{
  "n_head": 2,
  "n_kv_head": 2,
  "vocab_size": 2810,
  "norm_eps": 1e-05,
  "attn_scale": 0.125,
  "init_std_up": 0.0353,
  "optimizer": "soap_variant",
  "lr": 0.00627,
  "beta2": 0.99,
  "schedule": "wsd",
  "decay_fraction": 0.764,
  "decay_shape": "sqrt",
  "train_tokens": 138700000,
  "steps": 4233
}
Each number is 128 + 32 x the weight over its row's rms, rounded and kept within 0 to 255. Layers, rows and columns count from 0. The size above them is the row's rms in percent of the matrix's.

# layer 3 attention output (transposed), 128x128, rms 0.0961, rows 105-117, columns 0-127
size [ 98 105  95 101 103  94 103  92  99  89  88 102  88]
[[119 158 154  90 100 129 110 151 133 163 105 127 153  88 110 123 180 116 161 146  91 180 140 101 120 103  81  79 170 158  96 116 216 128 141 106  80 148 111 123  75 190 101 102  53  80 140 122  98 144 161  87 145  98 116  94 181 138  89 124  98 145 116  80 133 147  96 131 109 151  95 143 156 127 128 143 163 102 172 113  81  67 154 125 158  79 156 119 156 203 165 165 129 120 141 127 131 116  94 165  47 157 119 117 125 197 123 120  76 114 113 149 172 180 125 133 114 162 158 118 104 147  70 145 109 161 153 139]
 [144 113 103 157 152 136 140  75 129 160  82 145  40 155 126 118 128 141  77  99 150 128 125 219  91 153 181 137 150 150 124 156 110 171 117 164  96 143 121 172 126 103 112 146 133 126 104 111 177  95 152 112 115 116 139 151  94 128 140 115 124 108 128 118 110 146 183 152  79  83 107 156 148 151 156 124 104 115 141  51 113 124 186 160 109  98 195 101 134 111 133 156 144  72 127 134 158 157 156 130 123 162 160 105  90 161 120  92 172  69 147 154  56 157 177 142  75  93 154 114 164  94  92 130 163 113 153  33]
 [123  95 116 136 119 161 136 134 160 118 188 100 115 102 125 118 127  44 204  89 147 123  83 110 113 175 144 136 160  97 108 137  73 128 155  98  87 185 104 216 153 150 198 129 114 121 154 129 118 129 165 138 143 173 102 164 150 170  98  98 163  92 123 125  82 117  73 131 128 183 104 110 166 126  75 131  92 165 180 132 145 134 109 137  88 153 104 173 151 126 103 185  96 148 108 118 188 124 146 146 106 162 178 186 147 121 115 150 150  92 108 127  19 122 140 140 146 109 114 123 113 120 118 125 181 140 129 140]
 [ 97  91 137 131 155 115 147 113  98 133 143 178 125 136 145  67 111 153 150 188  88 155 162 127  61 138 112 109 126 110 106 107 104  89 143  91  70  90  66 145 170 112 178 103 159 125 160  95 112 149 103 166 144 117 141 125  45 157 135 163 121 137 143  79 106 131 154 107 118 200 117 128 100 114 103 126 152 111 153  78 125 147 157 132 149 226 103 118  82 101 146 105 122 140 174 148 166  84 116 125 105 115 112 105  44 158 170 162 160 110 156 154 156 165  65 136 153  61 174 122 118 158 174 131  81 126 113 131]
 [103  82 115 115 162 148 127 141 106 137  84 164 196  89 149 185 113 183 150 143 118 121  83 166 172 112 102 102  71 112 136 172 158 121 169 173 156 150  83 169 112 126 138 113 141 133 183 126 139  99 127 178 122 135 125 206 137 209  78 142 135 105 104 134  96 125 102  89 140 145 109 157  74 148 127 159 102 144 116 131 122 128  95  93  67 124 105  95  56  80 151 206 137 159 140 131 126 129 141 159 102 137  84 185 118  89 150 136 127  73 157 104 150 170 150 199 119 125 130 126 127 176  95 138 156 109 156  81]
 [148 162  96 154 133 155 139 156 169 142 129  92 168 126  84 138 102  83 170 167 156 144 128 108 111 140 102 151 168 152  53 134 136 141  80 172 190  83 148 160  88 112  84 144 131 123 103 176 101 148 113 148 113 121 163 103 118 175 159 158 163 126 158 100  85 112 159  92 122 123 121  78 112 161 144 128 110  85 165 158 163 191 100 138 114 123 132 185 177  82  89 136 110 138 125 157  71 114 105 150 101 163  88 144 112 149 126 112 129  24 118  65 134 109 143 149 156 214  93  96 146 155 119  68 144 120 167 131]
 [115 131 103 165 100 189 103  93 121  32 117  90 126 127 137 165 138  94  99 127 110 158 114 107 167 114  92 144 144  82 115 114 106 143  81 154 169 129 128 118 135 164 169 141 166  85 198 156  85 136 109 117 170 190 136 136  95 118 103  87  82  71 150 144 171 204 107 112  88 172 105 163  91 141 135 114 106 176 110 146  99 145 140 141 179 134 119 169 130 152 147  80 130 156  99 161 155 124  93  77 111 191 138  66 119 133 119 116 111 118 127  87 125 124 137 101 109  63 149 195  78 146 112 175 159 138 168  94]
 [153  97  96  95 213 191 121 167 121  92 138 175  87 146 125 149 110 114 122 140  85 135 115 136 105  80 146 155 146 119 133 180 117 145  93 119 134 133  94 109 187 173 130 110 181 163  96 125 120 100 146 193 167 116  96 121  85 132  49 105 124 126 128 131 136 144 199 160 130 103  96 106 124  99 150 183 117 184 171  78 139 118 135 112 157 101 132  83  92 148 146  92 136 188 129  74  99 119 157 142 122 102 131 175 123 187 143 114 154  83  90 151 124  78 116 136 152 117 159 154 164  53 119 193  95 167 149 149]
 [101 126  81 143 191 101  79 107 169  58 152  99 150  81  63 121 101 122 102  85  93 144 151 129 130 145 166 131 119 134 145 120 127 120 149 132 129  99 136 144 132 104 138 118 120  85 126  45 137  71 140 123 119 164 137 167 134 177 125 124 196 119 100  89 132 116 107 147  58 146  67 142 144 179 129 127  45 119 150 176 118 167  78 130 134 156 144  71 176 133 107 116 110 137  74 123 142 107 113 170 145  82 114  99 122 167 143 120 113 157 135 169 112 150 127 127 161 173  96 158 141 168 177 151 109 154 232 111]
 [132 155  82 122 178 117 153 141 128 109 144  96 115 105 152 109  47 149 142 167 113 137 151 168 111 144 160 102  94 174 157 103 158 144 148 172 153 114 116 161 126 136 168 168 142 162 136 130 181 105 123 116 117 144 124 153 122 163 201 105  78  97  71 140 109 105 107 180 125 171 163 155 196 151 140 113 132 183 113  98 112 134 154  95  97 134 133 123 158 134 139 162 105 179 111  85  92 210 112 153  86 119 132 141  77 144 141 184 126 171 149 146 170 165 101 197 162 182 116 167  70 144  76 129 118 171 103  66]
 [180 121 156 105  81 171 160 124 147 102  34 141 139 186  64  73 159 186 110 139 129 177 137 111 153 125 163 114 172  84 154  77 173  28 134 165 117 102 115 149 133  89 153 141 120 153 119 120 130 131  99 168 157 113 119 112 138 141 142  77 129 120 143  86 171  90 102 162 138 119 188 146  58 110 124  69 148 123 115 132 156  93 107 182 159 111 168 153 133  81 126 120 159  66 116  97 159  69 108 140 105 111 149  70 114 112 130 118 141 149 118 115 117 161 144 129 115 143 115  85 137 153  90  95 186 122 119 148]
 [ 99  85 123 150  56 111 144 126 152 133 108 134 141  56 103 147 137  92 111 154 160  97  53 194 106 164 147 134 139 100 131  87 144 135 169 131 143 139 155  76 105  85 122  96  99  97 136 101 112 125 141 135 152  72 105 132 143 148 114 126 126  76 183 125 135  93  96 134 101 128 102 204 167 130 119 168 174 143 146 166 131  95 140  98  93 122  97 121 189 103 173  85 133  54 114 144  37  67 140 129 145 131 118  82 145 176 127 127 163 127 146 128 121  88 193 155 113 139 110  53 128 141 150 171 108 140  93  94]
 [162 146 121 133  75 143 108  69 164 190 149 143 161 124 183 122 133 100  52 117 164 170 122 112 152 116 121 140 117  59 148 136 117 146 174 161  96  82 111  72 147 111 177 119 159 117  94  93  78 135 195 151 131 119 152 148 139 125 142 120 115 139 141 107 117  98 124 118  96 104 189 109  96 152 157 114 108 151 118 151 129 124 119 112 105 122 103 150 170 171 156 105  89 122 134  72 136 151 135 187 163 147 147 116 121 157 164  82  28 137 102  82 149 133  31 122 136  96 187 143 122  50 128 103 129 172 126 137]]
# layer 3 attention value, 128x128, rms 0.17, rows 106-117, columns 0-127
size [ 97  89  98 104  94 102  91  95  93  89  95  88]
[[ 87 124 100 167 103 162 119 149 158 101 139  95  87 112 155 174 151 136 112 108 120 159 159  93  76 100 136 128 154 170 165 136 189  95  92  77 149 159 128 117  73 134 145  88 149  95  69 145  82 123 141 138 148 199  97 117 150 111 166 152 148 146 142 128 190 120 187 153 150 154 156 195 120  74  72  91  92  72 149 155 165 172 173 143 116 181  58 164 125 167 162 146 181 137 136 176 103 121  98  79 167  92  94 157 142 115 163 123 109 136 142 165 129 134 100 155 103 133 152 106 135 181 161 135 164 130 138 152]
 [107 164 173 164 121 146 133 159  95 100  84 145 155 116 100 138 140 147 111 130 124 133 222  88 170 141 103  70 125 161 130 158 129  87 105 146 173  93 103 119 113  81  99 103 127 134  82 146 115 172 129 153 160 113  78 155  92 139 174 105 125 117 122 127 131 143 185  82 126 104 115 225 103 112 178 185  84 198 130 100 111 104 173 108 156 147 140  95 122 105  98 101 154 162  89  91  97  96 132 118 105  78 123 113 156 112  73 185 101 139 145  93 179  99 178 176 101 162 106 132 168 117  92 104  92  92 103 113]
 [138 148  43 106  76  87  63  94 123 138 187 116  48  74  43 147 112 125 129  82 135  91 135 119 149 156 140 112 102 179 114 135 161 120 182 175  71 133 119 172 169 122 163 156 116 125 108 147 155 132 191 100  91 121 114  93 109 148  89 144 110 113  97 130 154 113 116 131 104 113 121 135 132 139 144 138  59 209  95 120 194 109 134 119 134 118 123 113 177 161 145 139 121 150 112 160 122 144 145 132 152 107 131 112  93 161  92  76 128 154  96 166 150 116 190 144 186 153 153  98 182 142 135  84 134  80 124 130]
 [158 136 137  99 174 150 144  93  61 111 108 124 104 109 134  85 156  73 167 143 128 150 139  88 148 156 144 135 113 136  70 137 152  69 178 131 120 132 191 122 108  99 141  90  53 173  88 172 168 142 142 145  87 153 151  92 139  99 137 231 132  92 143 103 159 152 166 129 101 110 124 106 164  82 125 121 110 117 154 140 123 115 128 115 146 135 126 154 135 116 225 167 119 188 165  95 131 165  96 153 137  91  92  68 162 177 174 149 103 185 109  95 194 142 129 119  97 121 132 123 160  97 127 143 145 164 162 115]
 [129 136 152 106 134 121 148 160 110 131  94 138 190 159 127 143 127  47  89 113 157 193 150  97 100 115 122  85 109 148 149 137  70 143 120 143 170  76 173 146 181 137 109 163 120 151 238  77 206 142 110 165 121 229 117 150  99 111 151 108 124  90 148 124 176  70 174 115 184 174 184  98 116 166  98 136 132 141 123 126 110 111 154 132 124  79 109 115 147 159 103 144 121 140 116 132 105 109 148 123 147 116 110 140 144 123 146 159 137 211 144 114 151 148 147 135  87 129  67  83 144 102 121 156 105 153 135 121]
 [116 120 166 140 160 114 126 125 152 126 113 130 111 118 160 143  94 204 127 116 114  76 139 110 116 139  54 148 121 169 131 135 112 133 143 113 123 121 120 184 151 113  94 130 172 132 111  87 112 101 103 115  80 141 134 134  76 136 123  76 180 170 103 132 105 141 144  99  98 112 117 119 153 115 149  50 149 158 176  60 228  82 143 192 156 144 144  77 155 165  92  71  94  75 177  80  66 134 125 116 114 103 121 113 169 160 136 125 156 133 125  92 166 176 114 127 141 152 120 199 169 102 101 162 115 185 112 139]
 [145  93 100 151 165 151 120 179 152 110  90 145 102 123 156 144 123 134  59 138 188 147 102 148 137 144 106 121 107  93  98 175 184 127 164 133 150 116 116  88 137 130 126 157 123 118  92  74  73 105 147 141 173 108 115 141  94 163 158  89 152 124  97 143 117 115 149 151  94  75 153 106 106  97 112  81 138 137 112 111 177 113  88 114 133 182 119  89 103 160  99 131  81 164  60 186 131 171  40 119 114 136  95  59 180 147  32 148 107 117 104 113 135  95 115 116 130  56 159  92 148 179 115 104 121 127 166 141]
 [166 163  95 124 130 106  98 171 153 115  85 158 147 185 127 130 204  84 110 153 165  89 168 170  80  93 114  95 136 170 101 113 108 133 106 147  60 168 119 115 104 104 136 158 128 132 136 153 130 164 180 130  98 117 128 111 102  94 134 140 133 126 117 114 109 110 136 129 111 153 155 142 116  88 171 109  92  42 141  53 100 109 200 141 103  82 210 112 149 109 151 121 136 131  94  89 109 144  78 142 184  94 144 163 104 145  53  62 150 119  96 118 130 111 156 112  68 113 116 169 162 143 128 126  89 177 101 128]
 [126  72 146 141  87 153 120 131 157 126 177 189 109 160  83  89 150 173 152 171 141  98 127 166 133 113 149  97  81 123  46 154 129 165  92  91 153 141 152  90 109 100 110 138 139 144  98 146 103 207 119 101 114  91 149 124  96 145  77 195 110  83 115 140 116 164 142 131 108 167 126 147 144  98  76 101  74 161 156 142  93 103 153 139 111 107 154 103  97 106 166 160 196 145  52 142 160 162 125 102 200 122 128 138 143 196 157 142  89 166 112 131 143 158 118 127 104 132 124  84 134  59 147 104 122 168 172 118]
 [ 97 116  79  86 159 126 101 133 129 121 184 174 133 111 166 135 152 128 173  65 113 104 122 114 138 111 134 131  78 130 100  90  85 116 164  73 125 128  99 118 151 179 118 157  97 175 135 102 103 166 158 142 165 135 120 149 141 122  84 128 132 145 133  88 120 107 165 155 172  63  83 119 138 173 124 112 200 164 134 168 165  92 171 144  29 125 121 169 169 175 128 108 119 155 169  99 174 161 195 180 111 137 191 143 106 123 198 118 149 107 158 150 161 120 129 154  71 132 130 149  72 110 145 125 157 153  97 140]
 [142 130 141  65 131  84 120 110  97 134 103  97 166 107 184  84 172 158 106 139  82  83 137  62 103 138 180 121 155 109 157 181 107  68 103 175 147 151 161  95  82 101 143 130  56 128 145 155 130 178 114 143 129 175 141 179 175 145 148  90  67 113  85 136 106 126 181 117 116  87 132  85 146 120 145  93 131 112 111 148 148 141 177  85 158 156 164 188 142  85 109  92 132 119 110 104 154 120 114 136 110 113 140 189 176 144 105 114 161 127 153 163  98  74 192 143 188 148  95 121  89 162 102 108 168 115 125 156]
 [116 155 119 134  76 144 118 165 130 173 191 121 146  89 120  77 157 132 123 161 184 115 137 159 155 202 175 179 122 106 104 150 160 182 136  98 120 124 139 121 143 156 147 142 135  88 134  73 144 132  96  96  98 105 160 176 126 125 170 141  82 157 177 165 120  66 152 103 106 169 123 135  63 107 104 120 176  76 102 109 173  93 138 202 131  97 103 162  85 104 155 117 111 136 115 121 145  90 101 127 109 124 144 129 125 106 137 100 206 130 110  76  63 200 118 135 163 139 170 119 125 160  93  98 156 109  78  86]]